{"num_hidden_layers": 16, "hidden_size": 192, "num_attention_heads": 6, "num_key_value_heads": 6, "head_dim": 32, "intermediate_size": 768, "vocab_size": 1240, "hidden_act": "gelu", "norm": "layernorm", "norm_place": "pre", "norm_eps": 1e-05, "positions": "learned", "qk_norm": false, "attn_scale": 0.177, "bias": "none", "tie_word_embeddings": true, "parallel_block": false, "init": "normal", "init_std_qkv": 0.0361, "init_std_o": 0.00637, "init_std_up": 0.0361, "init_std_down": 0.00637, "optimizer": "soap_variant", "learning_rate": 0.00489, "lr_mult_up": 0.656, "beta1": 0.95, "beta2": 0.98, "lr_head": 0.00726, "warmup_steps": 200, "schedule": "wsd", "decay_fraction": 0.488, "decay_shape": "linear", "final_lr_fraction": 0.02, "batch_tokens": 32768, "max_seq_len": 2048, "doc_mask": true, "train_tokens": 189300000, "max_steps": 5777, "dataset": "wikipedia_en"}
Each number is 128 + 32 x the weight over its row's rms, rounded and kept within 0 to 255. Layers, rows and columns count from 0. Numbers have three digits each. The size before them is the row's rms in percent of the matrix's.

# layer 13 MLP down (transposed), 768x192, rms 0.298, rows 338-410, columns 96-191
104:101136133179078114077090167160063097154140128105070155095113183148178133125082149188096079182158124082175136071140114122193083108181108149106208095118157099144133147158122121062114152120089151094125150090087080140110145133157127146153159210111172122131146087107078149143182069124166078121
106:144107104124095093131137162151093112126150075156096132168094103080126120103129066113107156153140113113081134130134154090177104084127148150126152171117143146105194100141154097078135125136136135105094133116157133147136092136212102100120096150197157142133174123085125117089125083098207133134
099:066136126101179201124090168168135111135138130097110072168102129084094128139134116129184135093170129168121165126192125043199141102155126137140055111155141160167138108121174096155155119123124153169158128156183126125140107136079162148115123101215080117087111133157123107182148154139046139114
103:152140128136107127159120153207111116161132154098141059155121118151133137118138076116117161113093164115150157160025049130113197174105097136085075105103119205107110111142163144128148169147122121132152109166132118099087126136138185143097153186182066140152051127125091170108065100141132161124
105:107075114127078099092152156102119175119141141082144152078151114136187087193149137169118126111093129154123138104190244119128066072219125067092133086093141154136144157176120146142130150121115157131148118111114070158106175111123173074162127083148088129162102165128100130111127109149109165118
105:111156108085152114135136087074098115139134172160124129064135158102140171139127107200183175083123082150165099090134086079079159122145053094174088124118067111129097156170176110106146173128141120108129097152152172088138104124146129142129130220160121107141082178115201122098102114141080124098
099:119134108186170221117117113172123209145124144118184142063148143148129089123156086134156123148082132158104089121124142121168117102134121183097209174104085079131180147098113159133106109088093101100157136077100099134121133112113146123090096134104084126094140065080131113162142136103129177091
098:093111161140121114169095137145120119097090111169103123089164152137137128098093130139124177121116155133121157157173125098126141166143084121155125117095150144186074158073092084166159126173145079150089108106124121116120086143069147145141128153128188199144169195195106133145173120160115161134
096:162114168120143114154160109084137121079080064109169145089151116138142090129138178095144118136080143108146112126113084136105105132148118149096135159180179089115142213094121165186093128152144079177097116101111121161145115124102156116142120124139128185154136139141134162081147107145090121106
097:161084119131185140098142094157120153159096104088124131149104130104109116070150158063088064138095147154072144114186151125127109115075161100068164166126115084075134138155154131117139106106137102113190173133108083114123065155134175116113045128103133095101139164105160146125147132104078157132
111:130164021124093109141147094160080149100118146161093137160143091153156133115085078158130126092119120166146118113144127163076099189126126170113144104153110166196144082135119096145127139202144081184109135136164118142095068134136136076063121115138174172095159151132131106154132157114102149168
097:149182154135122066092098110154134094133125075080142108092128089171145115143123155181105098157126118088178120120079079162080135134105128145113162104110157172123106160086126128123110126192137149161149186133109136139142098134125099158131128108072124094141046153172135166141129128114144104126
093:139090100129156187132138123123125110078108122142179096103164106151125108146076130176136142168194055096155128153121103083147136219106054157106113135170122129143130123153119156116091119132095117130121166087185080148085107158073135086117097150088109092099132181107091151091092180144185112166
094:117131094134055110145126118160139159105087081116136152169163117129112089163134095120098150081089115149162123100150101163148123170131140150143116077119117146167095147169142174115073161162143109171104120102153112154176210124142110123115126077122150122151157101125173142095160126076128155113
101:114139131162116156015164136123134091153141117151104156162152100104107063087086126122143135066053097085089077166137167098091137188130128169175155082115116201182165111151092120131155113112139151115151127111104155092140134117107112093149164134173154156158111142060083131053102139117107128185
096:071110089138164159157091155124106056075095110128112164162158126132140026147140145082130129156096132154174119175111082132127096123096115171137204118107122093126116107131115121139127121181172191154144102111138107122104168172094117103112106130149073146100185147102090105201080107117102139163
107:177103119113123141172099151107134196115151173070159102090122167158137085120148107177093109150168033118082122209124100120141116149131153140143146071131110164073146152126129043115148148073122099100105097139117086140111115123127116136125123123195164150082079195129132123094131124135120141060
088:084129132127111132102120094099109071204120074138083050128149152136086166161125103072103093134155117128121093110141129164089154106149148144141129176155115091137094111073083089154150114106111135169140132118081139176152166184094090065089231119095193200139101168104166147088121089169138139126
104:113140128122154097150141130129152109121235142096093143069139113117156125202184131080128186047160117086131131146194144172149117100092109115125089178105129135105126116103071120147123087105115147090150123146086134113140145131152105184175059106152114153162105148169157132111069096098070154118
102:103121145146145103127152131178131077089137129093119148190155099131175133141127111138156147128130183191119118092148127151091121066135163116172130108115098158196116097162111090093135118115188148133135110142088138093104095161132110154052088190161118127076100133117091176131105136075126137051
100:109142161105091062115141148053109176086149171140145122126144156068128142093170102138188148137116145125170102125094158142088141167052127157084137100167135120155122143062074148193120090100158109193150103099066134107141134065121067077115074110078132130097121103183184108137133169132164125110
103:106129086137132181155152117108118110147107128144116116160183124120102108149125112154115169135096161210124089111073124105120084082152122186163069184163109095130126119132091140143120082063151170068155109158166085157078116143094118095142113151219174099067193144127126114169140149173113158147
096:137137136212189118192154062137124148161156136134177090145065139132174123121170133111147134115128116097122194118126132126129106104189120082162137112124123122146137185204136138151133108098183182108121122167105126140135162105067114154152120124108098146129106129166151173135110130085155143109
101:127147104125117111127105133130111138116169057134124129103112071094155143100182152118160086106161127184137122099161169184064105158123169110128091146126120127121048129183155138115135086135134186163080141070149096146156053063118120088143112131150126148072194118093092127144135095129159138095
098:103093142142129127152129141107122117101171103135117122106118117113140116113156130115115151191099113140140095115109163056168088075155080136099170175079100156153169114163129134131159082129124064125143165118112146128149063054120159118113068116060054124152124120134124147144164075092125083173
103:094158097121150127107169168151114081131185121072152145141110124132108113120119194112111135054094131167071164199116145104140080094181120107141151080146108064127161083076181090106150168138162092110104078123115093135107134143171155149106127155112111160110097056089091075114155064122099191109
103:134138131140160161097098118100176148158063145106081165124104085146152155092124126098119133137075127159112142105077078128152144137136131159094203067104099109178079189174084081155130055114088166151116107154115123167170076152131170147118159126126134178113133141106108117181106075123072139065
098:072100068145135066154158149155123120124154144090155050104107121149140129092177089127140146115123139183081137112141097174148137105076081131121172130201119083151181110155110101099129132096113095138106101111182129133101164182100141108155104066141107139133100144126125100191124154188164129181
100:156131181141103162135076101128146131120097133098149089115092139139088137109164076122083156166148173163111132141133138083213112179141179132130088111145137119125111093094133170161167124097141112130080167155141081119111164143148149185154121202129132084197091131214106123157111163159122150099
103:145162123094149179097146097091116113101154072159153104186191087156087135113135157132147113134144127152074118186166119160114150101131080155156108122136140116092132131132075101132130166100110112170134139139121080084098149075162206108150146103078166142112066187134120097086148125145163054152
101:091105184148114120147110168141102163158158114130094155150142126144087096106170170095159125108163120148088042070085117135124150071155153107110124145189153138097076121089174110139133109089139155107143144057116103136068091181169166082160109177147139152115070156088100092116164134081108119152
100:171127153113197108112140136088140131109188088126077129174080156135099138103123170155137126135104102105157072161177118167169185117120163154136081127158159127102122136162103100134090104169146159155164105080149083139160108159124000056102162100145175171121112041107147128158148142130094092156
088:107202096094177190083114118147113112100133097144132091111123101113159036107079122129134094111123103093122073093080173121178095055108088125127115117119098164141169139116134127147187081136102154163131136041137102140157176136166077149136082156162136103167113141093139083140133160073120092215
095:123185188110143049128139111069110080161154124114131116126116195107135135122128168141124076096189100064100185165134089096128150051143171159182110086094126167132079108056126182138127127172166158143092107151157158123126126180087053173171125122127146101136068132141159164220128092146109108095
098:127140100081113091107135112124160107151094125131157129096105154092121153128171135139098131141111101099086088080120226190140121090161116147125177179122131076135092129202166079155135093133148182174083137114141120104201141117089060103071123172188095146155116092121157159139097147137045144113
098:157114154144113069150181176117177120069111134093136135109205080085128155157125132113124165112101137112093146132112074161158128156138152116121175128134108203074077140141180088122101166102111056158162139161136186185111119159067104155156136139129095104131146163142158099164115125100086133160
101:097095136113114133148084144125136160144138121123132125098086157143189122145114140144146182157113169189164126127143123100103110144122126134155111112135119173182128163078131209107179180110108122144160098059132159106143128136115198184120087126139151084128078146130104154132107127071217168153
105:142126086178124130188130133166096167147143121176122099124120146074153077187111077134098109172164132131143147155169075185121102139117054169138125166077107121145129116121107080068095135162124082090057159132117149126124127120167116137156171108084147159138106133111139139075146135163118189115
096:101100080143138077155131130161120127190093114131104163144141083183114136109129092114120121148167173197147166139082131117163198075106054181038150108157171108118111147239126126187170151101140101102091122136146124087104165068144102095150165170096122139123124113103163174092102132126154140102
098:169131137157051148129138094193133172143145040092172089129131083087189182109072092113078146143083140138131118123083145141082146161101123097082135159145134105108157156082140166098156141103098156096104134167147078124079130161136084080072168070111095076111075153160101096136131129128152142080
102:122144181108181093106108077129120166111145137126144075122157087142099188141108101189137096160098123142106157187177114144116103122073079139124137136135218090184159081158114157118138137150171183139196134196095082112180129150101123122073108174109137153128090160149185195165124132143088104152
099:157109074099165137100081134092083104147185138083191097108140091078130123083103158178173166194159125122163176097136098133139110100056189136120111130155104117114134181122091142152152179128111118113080151150144141135158213077129107130105105162183131080140106189162120139130149144108144116192
101:103065122170116092118159120166100130143113129201087136180188114126093113139118130162106119123114167133125058148180154081135134143145126169135172183088086108095140134138106144177124080103139125152151124106105127159084100122154114151115103122132120121153142153155089074082077100137083051077
102:136130145125118145151048136139124061151099119173123097177152180123154091109146138150094150155137174170144094145170108083120178091118117108123152166126122181161102146123023074155191154150197171097149104123122097088149161172118140137189104181158127083152118093135124064143160116157161089056
107:129146103101060111164115132120202159149136155137146173201123207086092146150115138163119164142120101165155111148119149097119124140118098075069134119085082093089129148176102149114090067079107114174143163130145130123126109198107138138122111141144143138152142132137173123123108125086213064130
101:153202128155156109156161177175119094111099151083137192182124148077086093145116099176111123149110109158125136151153150180109171124128163127174123070116144126144084126099072107130128133177099153105136112095122122116144154096117147131103158221110150083185142119105137148151091138117132143112
098:171071121125135064126124110147129172119086085174121172052130061144143076088089145132148114129128099113147114128128126134118159093083130144166149139156123131136160168119056105159116129168130139095156122125087098126135180151082079058162135127140112130087176114127104143105173206130111191114
098:193153086141128101156138144121071113120102114150069090168144124133083101153131147064085100149110156061141175135139086158203105104065121151093096111100095152153088196173108106140162139215112167091132119132165129086159149128122077123089104081118134129153143119145208104136160144117098125145
099:151096089094161176149169103154117131145116172127160131118109158162117137104145153098066108106116188097138100129150147085198114118095128128135139142206139129166123174096125131189162082094159151149203111145158091151116068100134087056192089143137188146061103110166121136173110087088119152118
092:188090169156101135181129131108146095102069095141118122139120091137110088136156160109162145105121145111100113112110187126165149103131123075065173123089114144172055142125084063160114099130128122146109070114212078148181109102120129133145156054147096145168078129143120138109095123112111137133
096:151131121161182142106122128130090085158141139185112134106115202089086125109150118090150109117169128147089136036095136159122167113130141160116138186153158166094150135106091155071144151096184111213160129119127089088111130157146205113148149138168127154107085099089123069145135207200113059147
089:139109121159105077139101107150088080103138098202138161156173134185112146196186142122090097047133168124114139159152133127086147138182137154142100100080110172094085100138124224094160154141137144087110082122080126115139206106108130050180107078179136126135099109162202107126198109141117136112
104:126156136127098107127154118123139140089142132147131123085170121089127078154149121097119145104065171202127190119105092162186119129143092109103098189087136107134120106146133156060108127119100172131017108139133141133111098089137094109092098153095147138164112111167082116151160147174182163144
097:144116185097094182134149091174115111112118140129103102115078133169149010154121134156103126103192078111096130100113148120130139113135144089139067158084185154106092136077141078109144132139112105150229134106151152116123127106159156174163165142167122129172115155142174109134123156168144112125
101:157176121181101176125138098152080153109159144135139098089136119110132153145174131116126082115052163127114151084150092169139122102095103110144133083126221175096159184090122147057083118122142126146144060140166053191159188151106092164162133086063108148104103116066129134093107136107149131092
103:147146158153137192157075070109130119164176111120125085126089131157153136094139101078173085125085151113154135141139097084174151153153086139127052133070128180117129139084158120132128144130104091155116151150127037115098126084171151101166134102155112134087151111163076118106122121181154128117
099:100151119086134111062130162178105170103123126089091097095079126201159155116110122088120106175174121097151123131131123082151179129113056114111116127121087124102131089144145083117109139106063134140106141139138127131157124128109063102169156109093147096196033137133181112130073109097129101176
101:135113141130186146112140127150086116140128092175058117212160106153174112163126141147134121103109175166190147079086116096129110078079202115150126162107156113106134088183111132143195144138108127099120092090087122131139137151070117108125117082165139134103106171169140092115082091175136115204
092:139159144067092111155160137125119114085184056176119097169066085110143119145133161187125184124072105127137125146113145095128175103099118080116113134088191102078120130130123126091130123145151168097033102162124072101110155153123034195115143126094133167090128101122115151119149169171101102079
106:146113118114116103127129118136132123067141153172114164107179041139113194096152087129132133120109091155113131144176121108108187173130162108164119125120107130132116114181164149076136148139104059145158189102181163052135151150143073126137124179088166144136139060093171142150155130128090166135
096:132160111136119111059150120132105136172129144105116125168096072145201116170138107192079096084182137151121105123134065113110177080101135081183144173105115175121088124128144086129116172177107129147169082112148132151113156151136078169131164152112136098105168142127130111147097166135142097151
105:148194091159140126139082150133093114121149109143115095108190056150107095105128160108102116128109127105142067169151132092088087120113107094120141124132120041098070111102128148088136162083056115146124107108103142148142092142103158118149126136152140078147065134132131104156097134100185129167
105:152154143097145140190050163148116146117118114209107155145164152092108132122121087107140148127178121117091102078199129110133095141138232148178136138150170102125149132113122175133206124122129178120143129194086100186114105132154152143136109143135133142109111202114087139120106088161120149113
094:120093145105177128120167139105104086110142128157128073160152119102116122097142130112171122096104104133118155136098077206147088115090078094156110111101071176114128202109099110081078080125146160162099127101092144121099088101091065099163158120146109144128116096126163125157150090130121098114
106:133121160104169130113184112118087149130104106116147174168111061149084115114107104127113163116145126121096148170119175086135089126164151122079100144167095070184150130155109138155174142130109094110161150097066100146131172094056119093099070119130094112147175147135162092112105129114088139131
108:170143112158198029079097080133135152084113066146079120128161137135132181159106129164169072156132137138111099127151103117067150147110102139150146143159176110156128161108130133113142148091055147158142124210144140128142191156179104088131105103144116118087100117112136158158156114190164117159
103:152099146105117117096097166077137121100117116132139109094126185101174118096144097145158167063086146116095160113131116090088110152143175121133122170123122078176165109136116107176169142125163117162177153168179146139167112176154134147102113150129103162148199113140091103146172166098070145178
094:161124126174109178139164109084089110137118133124129183167148115127128084091120151151112119176070144156109208132181143090145110119103125160112168116148147115133138117164178116134146098177084086140071182114123107153129143166149093086153203137062113063098162105059121014134095149128127158153
110:141226156138128159071147074143094091099174073131073087084129147104065176109092183112138118099152132126132100149098143059143098114112116145105110166107123083138118157177146093091107102117106172096134162113109127124138102134160129171157134111099101098176170127139161121163178182086132100149
106:061162072136085136202123163114117139155145076113173120106114166120079147088125112173144097106115121143134201095119099102140099124134171110088095108148178098086142099127111136131161099110128139123107138152168082093109118065116166105133122115117114158175138072136128143106141181109184148133
105:134135134160127118065130129144175100126152173151113154144134136099151167092209088160091116146107202200090110144075107164131085156115134178122169103130164103143154128101107138081125105119163148110189136153136091170198110097171093119163115133098123175149084149131142096141132074100128162098
102:079076101182088096126158172123118125126037166106074154155136137117141151181183183115179145167121149083158119142176136140097197121112129081121163137084113112109093176176126126163159139102134132161147053147161105119115169116091205137115133140143147121199111130076176186113143115156083140125
106:129188149129127179149160146119198120136167120084171128155103113138094100119111170125058101157104066140155179164098112130185100128126136065133122155117109156129174115082155136123099065122210084127086096069178175075103136101185125113143110134134108136139114117130163102153125131185157168127
# layer 13 MLP up, 768x192, rms 0.187, rows 339-410, columns 96-191
103:061105134155149100175091189111116118108138205062133117106179118138136187104104129117111182138183144116153155096118122111136143092143082170106098151121106113195104149127153084172170186118141176109142129079130134134109116118135115134162135124126217197141117152193120146103113164128183130064
094:104094112138139092201115099116161151160142109156077139064133141157096144137110091059080125138113122139095133164098142140102126117171116168142196074188136063157142118112095180161083141091130110125066157142163137117166123137182098055127122134100119153165176098106173133164158150067113107104
099:177155141130150174168131116112158172153155124140127127136139149116090174138113108127090147131166131126099141081101132111140186136115162129080127148141135087159147131085191166109060115160118116115166119054150152091110126159148160152111171162127155179046134118132241144139140188107041098106
101:101087175121132155162170173139133107122097121139138098105142175176124122071077220088160129142170171119132110129135162070131157132054103102082151104156094095092121133144095118148097220128154042113157098123167160120132127095133147090129137177166152114124171137116175134108087142098205104165
104:115127134192200138167124103160148208117136147094138202140101179150121069067137095076130106143146107065111093147116144133167171153134047105117136143118110143083116119099115156135150146166129122110122094138082134163090108155106154138143108188075115120111125086105144072116143131131153131127
103:122183184138125130135147151153155111121150165122076084026158228102090082068125129131088171154135112148117169125187142106110121116135137150155116141157178151136112079113091145085139100128066154125165152107122157137238150098066149142106147132080119172181109098097137115124131112126148107155
094:092144109157187103121132170075107113119121053195148117101145117154156134133178109109119190188138141152200134105171136131160123110097176177162108123106142098111129123179059111089139122117120166182136189118140124142108171171140169090105090114151097136133116118107098153117144166149116112091
099:115166135119108099133146161109091161108156130089145102140142151155140145116092099106125103088081153155155080110134100111096164114121155116104084077162158157120058153125098165127094140144142087179120095135079124115156104118159111115118090135102063133148088176151123127087151156130171162111
092:127052174141130155154122083130069175132160098170131137130164161107135137202119072127131135091119081124134072097114121145129131153121083159090115120123127156149167100055178147131134137161121072140071059134144094104106106085129055137158152054149125069133118061123113116163092131152139109107
106:118167134155122138137158163068177153168227107138123171160097167091136094133073062151087167149127104115106132141173138173134087063156109108133131064119168107124139156093094143175055068148122145133173111129109124111135156100146133113200114095127136129155065166138077151149091065108148062123
096:171114118155191130176073160156157135180124159113118149129170167136099117147137144109123146119109128098157170168161079126104103146161100141149121119101100161147091107078192114082104170117185109098131186137179136105184104156153110135132106165163120107111107124107085108097108097092050099126
095:069118158130196128091118149101116129178122091159119146099140171123136167160097073065105099128121150088144154109144084143139094071135122138192107128120137120140110137143152131147196152147094146141136085158097179098122155194133201088086173142158111125059180147150123074172190164110098153134
095:116117090157177158119136084066101094126103191108154116089075161054168138135077139179171205126101142114130080097175142131131123107117128140120114129131173140125146122122143065137120138110108077143109097160095107110084111134136141210079164115080095102116113089110155136146104109145154179127
099:090116094138097159145115174142134133116148049123090134115191128119153118098044088092151123073151138117098143126155160152131092103137187125104141100122117127144143087120097168123110126197109160124097145189154177162131101079195142165106146072106122063125193152172102122110151083118089204086
089:132127175104141121150100113106190155135131121159137131081090083132140160143093092193099091113151140142106167090139074127077153117154085087163116093157134163063116104120137118161178084114154134113101164187115155135126106093179133097112109156079206121161111149111111112100121196139133073088
111:151121049158149072132118135135093186146133127058165107118108185175171123195095211131193173138181222177180144104151187150109139096113153120147170156138139139108118122109145111145103154140109104113087118085106132110077126131159097063135133079174132132121162113123132108109134130083129131116
096:103101134121125153194163138194151167122142141072113097205060182142121112128123131073156172158145152192113149148169085127104170142067079087145099142131146116086104185114115125104191128180167082075094090152114144162125093093109095108075112082088128110087096186134120086079139144129061058134
099:145110210149124137116141172114122124092150058151195147112137133138139047118126122094143091070148091151081088122101119159137109092151179135122119144153148177061123074105124166177120096120165156152059079132123133116124087189172127166059123088150156122092117111094153134072151097100144077188
100:156075104123122117084113175109158085113128148144166121084188138171064126156092177161138131118145154084128100117162089142099204120157166176184118132175161183141117100056127130121155110185161157134151123224067148134103192148181113111109145167083108099125133123155140137218163117128146105099
098:120148073157139130131152141104103136122106202095108109177156211167152152163067097094093096133058094081164119099146125166181172107141187130067135140132097107159171123163046123089113108139091152112115104134131098155109133130098121146052110135169164116148141166128143186152134109127127111107
100:187108133104118081190115151081135088178177135150131154097142086143117141120088092181155124087147128083154139116196144126165131129143132108096113132191159081113084173113136053143079171172113063195144153086133146138100085167098132202137113136094110120110089108053134145105085068093125116136
094:164124133114087074082141154178147132094153103082162096128106114078124137162100130126091101044139112094141088193151131142121132153115118154092115158155193071112111166190089100175127076117191161081131134142102112108128090164159171063124105123067100132132145127143181169098132128146100153131
109:153112091054111151153127153091132084131119181078149103120127172165105117138101084103128177130116152106131107143186090128132171188117111098169133168149127161101168119127137112126094160197126184149183107191187126137094118145091096166113141139160148116112098111200118130152093084149120127136
100:145160132081145192123093084069110170126164140146081145145156148093134123171110074142091148158183105088136155135168151134095164157079148182149085132112108126160137163083080110151126100043145193135106122165157117136115101144099126135101114107100119119155127177166136112106198147112117076104
105:133124120192109146137175142151157115142131106130052157178136127105134139105080074125060184123159144131155131133150121094131136099159151124130062075134087077095118101132157099119118120117127107082108103145118102149116184176049111129061110151118148142125147099176108166106175090087076145146
103:159158110082166165141139119140126118057170147126113156150113103065145180080100198157169118118128131111150119128126092109118064118160127128123137113104130078189106187139104149099106156148179137116087138103155114144080158196134137147121195068207089142110146081144117128119108095130107104153
101:109149124073130145108121105164183154163167135125120097180129134161159108144109119089094097199187101136167179046158166107131115160068127142175081116101137157147167177119083132172107170125116097128092116158098140091174096146103106126077154138111077083119080072158151181099139143071101113156
094:114107124097137148064129091092056100124075136084174094125145122123146161118089113097122188098178175166167136092104112100126160112195116132142182073120120133201136111125133185118124121163154107141161080172103112095140192101169142114134152106093126105067145124177133144128127089157191116157
100:171103130167139132135094127084121142184138179061134133097072113156200131136108083142124121148131135091135107098161076126071119156118124181123158191159192134097143146141154135098134167134142088055171115120130148097103060113088135130133183174139163142149132163125104173139115054142116100151
097:122128157152062138147167135165154114145113145104136136107152072134085090077083172142143110138108215098136108136108182091099164179053122120148130109136104164186133110125108152155124089171122116114148081108096238131164110156126125117131168138116130137094164190144121210087110137153155112121
104:119135147168091163115112142126122182137125119154158076077165131102163143106196137099152042162127142157098127197151080149130125087112108105194144087146117154115138090190166143119118106118144167124140152116188181092130092095108117119089136123166129165148117089132116122075125146109087110165
095:082082145134085143173133102095145172138111146143147137109148138091125152115141177123125125103146144111114190169169158144159083177151117169097123146100172151156133184126145123095087182088105088093090131217105161131181120115171124178166182132087160119147123136141150142095135103146156145139
092:135095155112146186167145146187090140139129125152131163135149138086169153105142126170177162090130169161166154114140116075130114152186160179112099094164134127077110130096145076060067087076105086167119148141160088141115103131151040104096139160156143150157166120178104116145131096129108144156
096:127042162156160102145076136177151143170110161148110109145084130177169163111123136103083134101091113141169131143139154151113131179168097160129123114143124084155110115177215035107149171117171157111179167151077087134182105121149178136142109159150144135114105162112091116151145127130101093119
099:099073125137129094139142111129139136095113152131191087164116120183115135091119089094152115116179167119200124121170147110064169100121103186090081084145159156125145135129111108134189135135116184168109099163106123140148164090150101138133152093200140181124164134034124142135152101183105203104
119:123096138074138082098111140104122090116138130099143097166130095177189113138076125112152136122158106129184215075120074083101143075103102109083119156115138180161090131082164125178088130112122162151126144110150183108163105154136145163087128176077115107101076107109163113154139070103092116140
104:102094129146119172102118151135127113085120128146182109133191091118159154120179102118110148134116035159132147141123100088154171120134125155067132102106108150092133115103104148111176114170102079123115067066150165154077201128166093123192066103143104126108172118149111117133095184168080152152
098:165139110150098194103112082126090067121085110079146130169147107176125092122133113097076124190129122079152141109157146174161149151117111166082197168132045167102138133104107100129132124083129160152152135104171166167156126134122182068136068097171146133142175170123106087094112139128097123113
099:113146089127115141087107114165110100062174113127101187128161107168099134115111154147147122131132123052088142156150127140136122094119099102118117093111144135097104122112190111064205104129125105143152143128142167146118085145107167145121092097167167152071098108144123143183143069153141120162
098:111126060114121126096191125136123095126077164099117129077113115129144150167106176070166150170160128113125199158139140110147131169136098142106084111134096107092122117079179124106098129115141102122066099122173153117139092125075147113137062134163084195132138100203101106139146081122113122180
100:135098134110157137150071155065116154097096127084194117124126119106113153122158157082196127154129179127184161151143116093088086134140152171113209094175180094148079148179082151141148105234131102164112159077126110116092112110137160149100157107089158165153126118104190123100179145127040121107
104:117160139119119114138106185125162167143093097079145102145154155145117129194106118203079173199112149110197122129110105109135090181082122091141181118128105173158138120109127077199116084111139129111062129136142129128187120144189100154124140168151086153191142079106071132152124103102124091159
100:147040103154170120135180100120065123157149137070076085179111094144175091168147128161142046126152056128116102076131121102133126130137095120155131092163077120149073107153152107140105123116125144172068120131138083093132153117150159122138121142126147118062127104116149145168165123101151123192
102:170128052051084134168111133106123127152078085087132160150125081151114114112131121088109119154129119144131145094168078077102115110140108133160112130129136170183123088111059110139101155101102165125148217102119096104165125130095104117162127119175114114130134045201128128124129117136139097179
101:151033125187141145108082127185064199083145114127123147131166155093159166137096091118134180050135151165111118108157097112153108107160139135152114142160058097141147124071148194132127170109093130121108107142156186098133152186120128110079145122145096161144103140143128145070116078135170120083
096:119082090133142090111142146123093155110071147095113149064119112165115145178141121162166126111119170123066159179127095065101119099141072131115124144101158053139154108129093120145123107160108190166153161112124141204160157164055167146075105191090061153109177170139089164155157135124099144151
102:112119103154124098155157146141147166130099100134138131141162152132156193138177214077103161138156108162126037110120107142099085107135167166111120094189132155139104117123107093119132139057162101112061163171136158080159182127060164144153177147112078130135100133166093104110121097129151081184
101:227106083083103188098211065151116158117176155060110112157137122170139158161144140133102108099126107129090099098144106125084145157128108095146175132078167080101081150145190100160118143183065091120136165115167105101135147101126165125150121192111088136162139133070099092102147104094187091129
096:145120106090147085081110127151143102114182116105168126160172172096168115155108105137126101176141107132127135169177102124100062128177133115178088160191156198126144099178090109148143118132094117131116139166139109128163135150106100180174061116043043141139120140187103171117125114105116096151
101:093121167128160126117082055116087141135163153114117186100089052176098089177188126148123077104176120068138152101108073129099128154130125106130134083131132144134084151149140139150126126087108103108113122141095136100161098164148196107132135154127090098180132145130123122180081120115156092151
095:124128186164150157117109126151135184102199180098128154029147131162121124145175114082135112164124123191163153125107127128171092196091066146145083112079141104135123088174092162098088099105148085062090086076146121061132069161099131103114088138105118116089171121086180164136082119128124082163
103:101117155093147134122112188131071125129125154144126153159160198147127119122089110094154155127075097062118111121159064081142076053118166162159071073136122142108166139166136100124122155134118159114063095075116110196129143118135136115127120121111094059153132132140128101131096099111113103115
102:120105106116144093109183124090151166145162139135142076132186121116145097106100123127122069168184100116142103138126134166129099114106151177134132182100136159148052130035145149164161106144139155118119147128070103179144118074157169104147134145127067149141157175176135123173086091129136172099
098:153130094176129124091139085173107146168167044106177098159172100156105127167165140141127160082119142173177129113135124149108153112153192150141129076178155147060134155175122179082155065145137124131078168158075132176198154085072152119104136140102183145120103060123107146130125117116089093146
095:144115087104121156129131125128171134152114118112090172128138144106086090150111095108128108191082122107153118150168119138088116108147131125178139121199137118107174163148088189119151117112167108128123163087084136117145137171101158147177112118149082126101172139151081166101142140170109160159
109:103132136155108203106146125158124108175053152097147129177059160128128137136113100091122112118175145155178166153120144143108128105121131079137130117079132104140106164146107108155088079127154186094064112195164169179142148161138177142149106071178104154100170102071134145131095154105165148142
106:110079138152125158105073100079132131116117109126119103161154199112099179119036159058130145116153142099125121141172135132125149139132080107101153107156103145090121111133080168140133110103177128126137144102142182095134083119101111151110103141160134115118169089109112122145132114124103158087
101:134136087093164160110055100084140146086150144121182110073165079125130179106152122153178128114132161148102102128191091085127188086101092126149148083157147118110133094146051125119138175123141154094099096126123182124163136102119064164091125103121156162116137115144137172185110099122063095129
101:057101146112102170163125126083075110139103111090114123179144142226134093098096118125078178108095146140142114073121115155111079121126139172149085117103135165121131151143118148136115111136168177182102171122103110122193127105123175093138169122096208112130140079132143148068129120106096105103
102:095077167085165124148069164097117170112117074115123173138101089183140120086148119092151072160176120135200136137100132156114077158084072121172173119104153104134124160190081120178119108126160143110141168160081065152122130145119184162146117170141191173105151165147104126116128117122145122124
104:146118053137103197107143107127149119162178104086101175153119121080150108140107095121138104090175125147156126099154161143128123056142067146177165150080175145117109189050178133088139098073155096126109092158109113162083128147109136089122136137134079098083120144108133144135194093101124146136
102:157157185145169123134112140135097107178119094147114154034090082121144156151168117103156160103127140181154053177191119123130095124165154175090100104069140142134135149156183162140164071169195127078112093117116132091119119151128113133113104080115138129087172117106174170123068139093161121084
099:135134068083137110186147122139145134088122173137109119163082157141099101151131102131116114063134126131188191151104146223085123137116148067107054129147114069189123082110124104104127149126128129090084133129120170099185115157132127080153160135106168086128198127114143151120122143116086109188
102:142096119128049161143114075204112108198085155078108098087138121171114109120147193131206133146131128131135132169114129148101120111106130132086109109136110159089158182096152164153060165162171202186117092086115089144143127106141205082109133142131115087128161129175154078140181107103140108192
101:050104162152153099102146125134146105211076155123106112109154147121111179101135126106094098084127087156120091101103187141127203094155104138152133150145084161132121094096130149081164051150190099147133108156111116174192089122158140179109082124129099168106085114111078177089142189127150161107
097:132178120144116120122101107105134161113096134094174126181138154156102171091121096137172075129152104121180117083089083137109140018110113115124143132171159112116092089097148141137129158106163113074082148131070177168120063190100098141124093101176076127153126172126169137116120100170058098103
093:120094159106090077094080102182096150170130097139127141115107178123108121111173099114148156066199139120120157146154080101139182107137105072139158070089177120144132133082120130142175128133110136157107132097090084112105099075140130114133126158147137154152154164135120130142073111196084137114
102:117105138210155121188177127125115110143123107127141142120113152082130121083149126112135102137124080160074124111165139124150111149128095109033061151124112113074094113098129152152130063127225094117119122082127164117075110116139112119164130131151134121121087121151170116107058060160120140191
105:205125118082065086142171117155093147084165156083069142201142146123136106101116123113096123086103139129082134119168130207072175099084178163095091117176112140155122127112104122099106141181115122108132125150145137171061094139084148158050163121122087132194101099112172154176154113135101162154
103:127131131120116093096137163161109128190113201116132128114081174148135086139098102102097123106212177155091127086133067119119068096116123169085156135145105060102114129059120145139137167119069112130152142130176148122168101118123108129100174108172127087114094129143141140118146117071097127156
094:080069128118159104118081177124135080112160144129081175129166175123122087095131052183065110133136148132065155138183169185117117077154089158104105149195121106188138112109105117163099149088148176154092108086157098140073124103172183129081101114102141111153116102135167116146082117070125103162
103:132107105162177076166180088138166104162143094070098115111113118164142099100147113148153092136146195086108154160105154130140143144076095155144148127115097097151143068111076119136150039139113104123156090127152131119167026076077163118115166071112097140168096144106103136127135119135104102191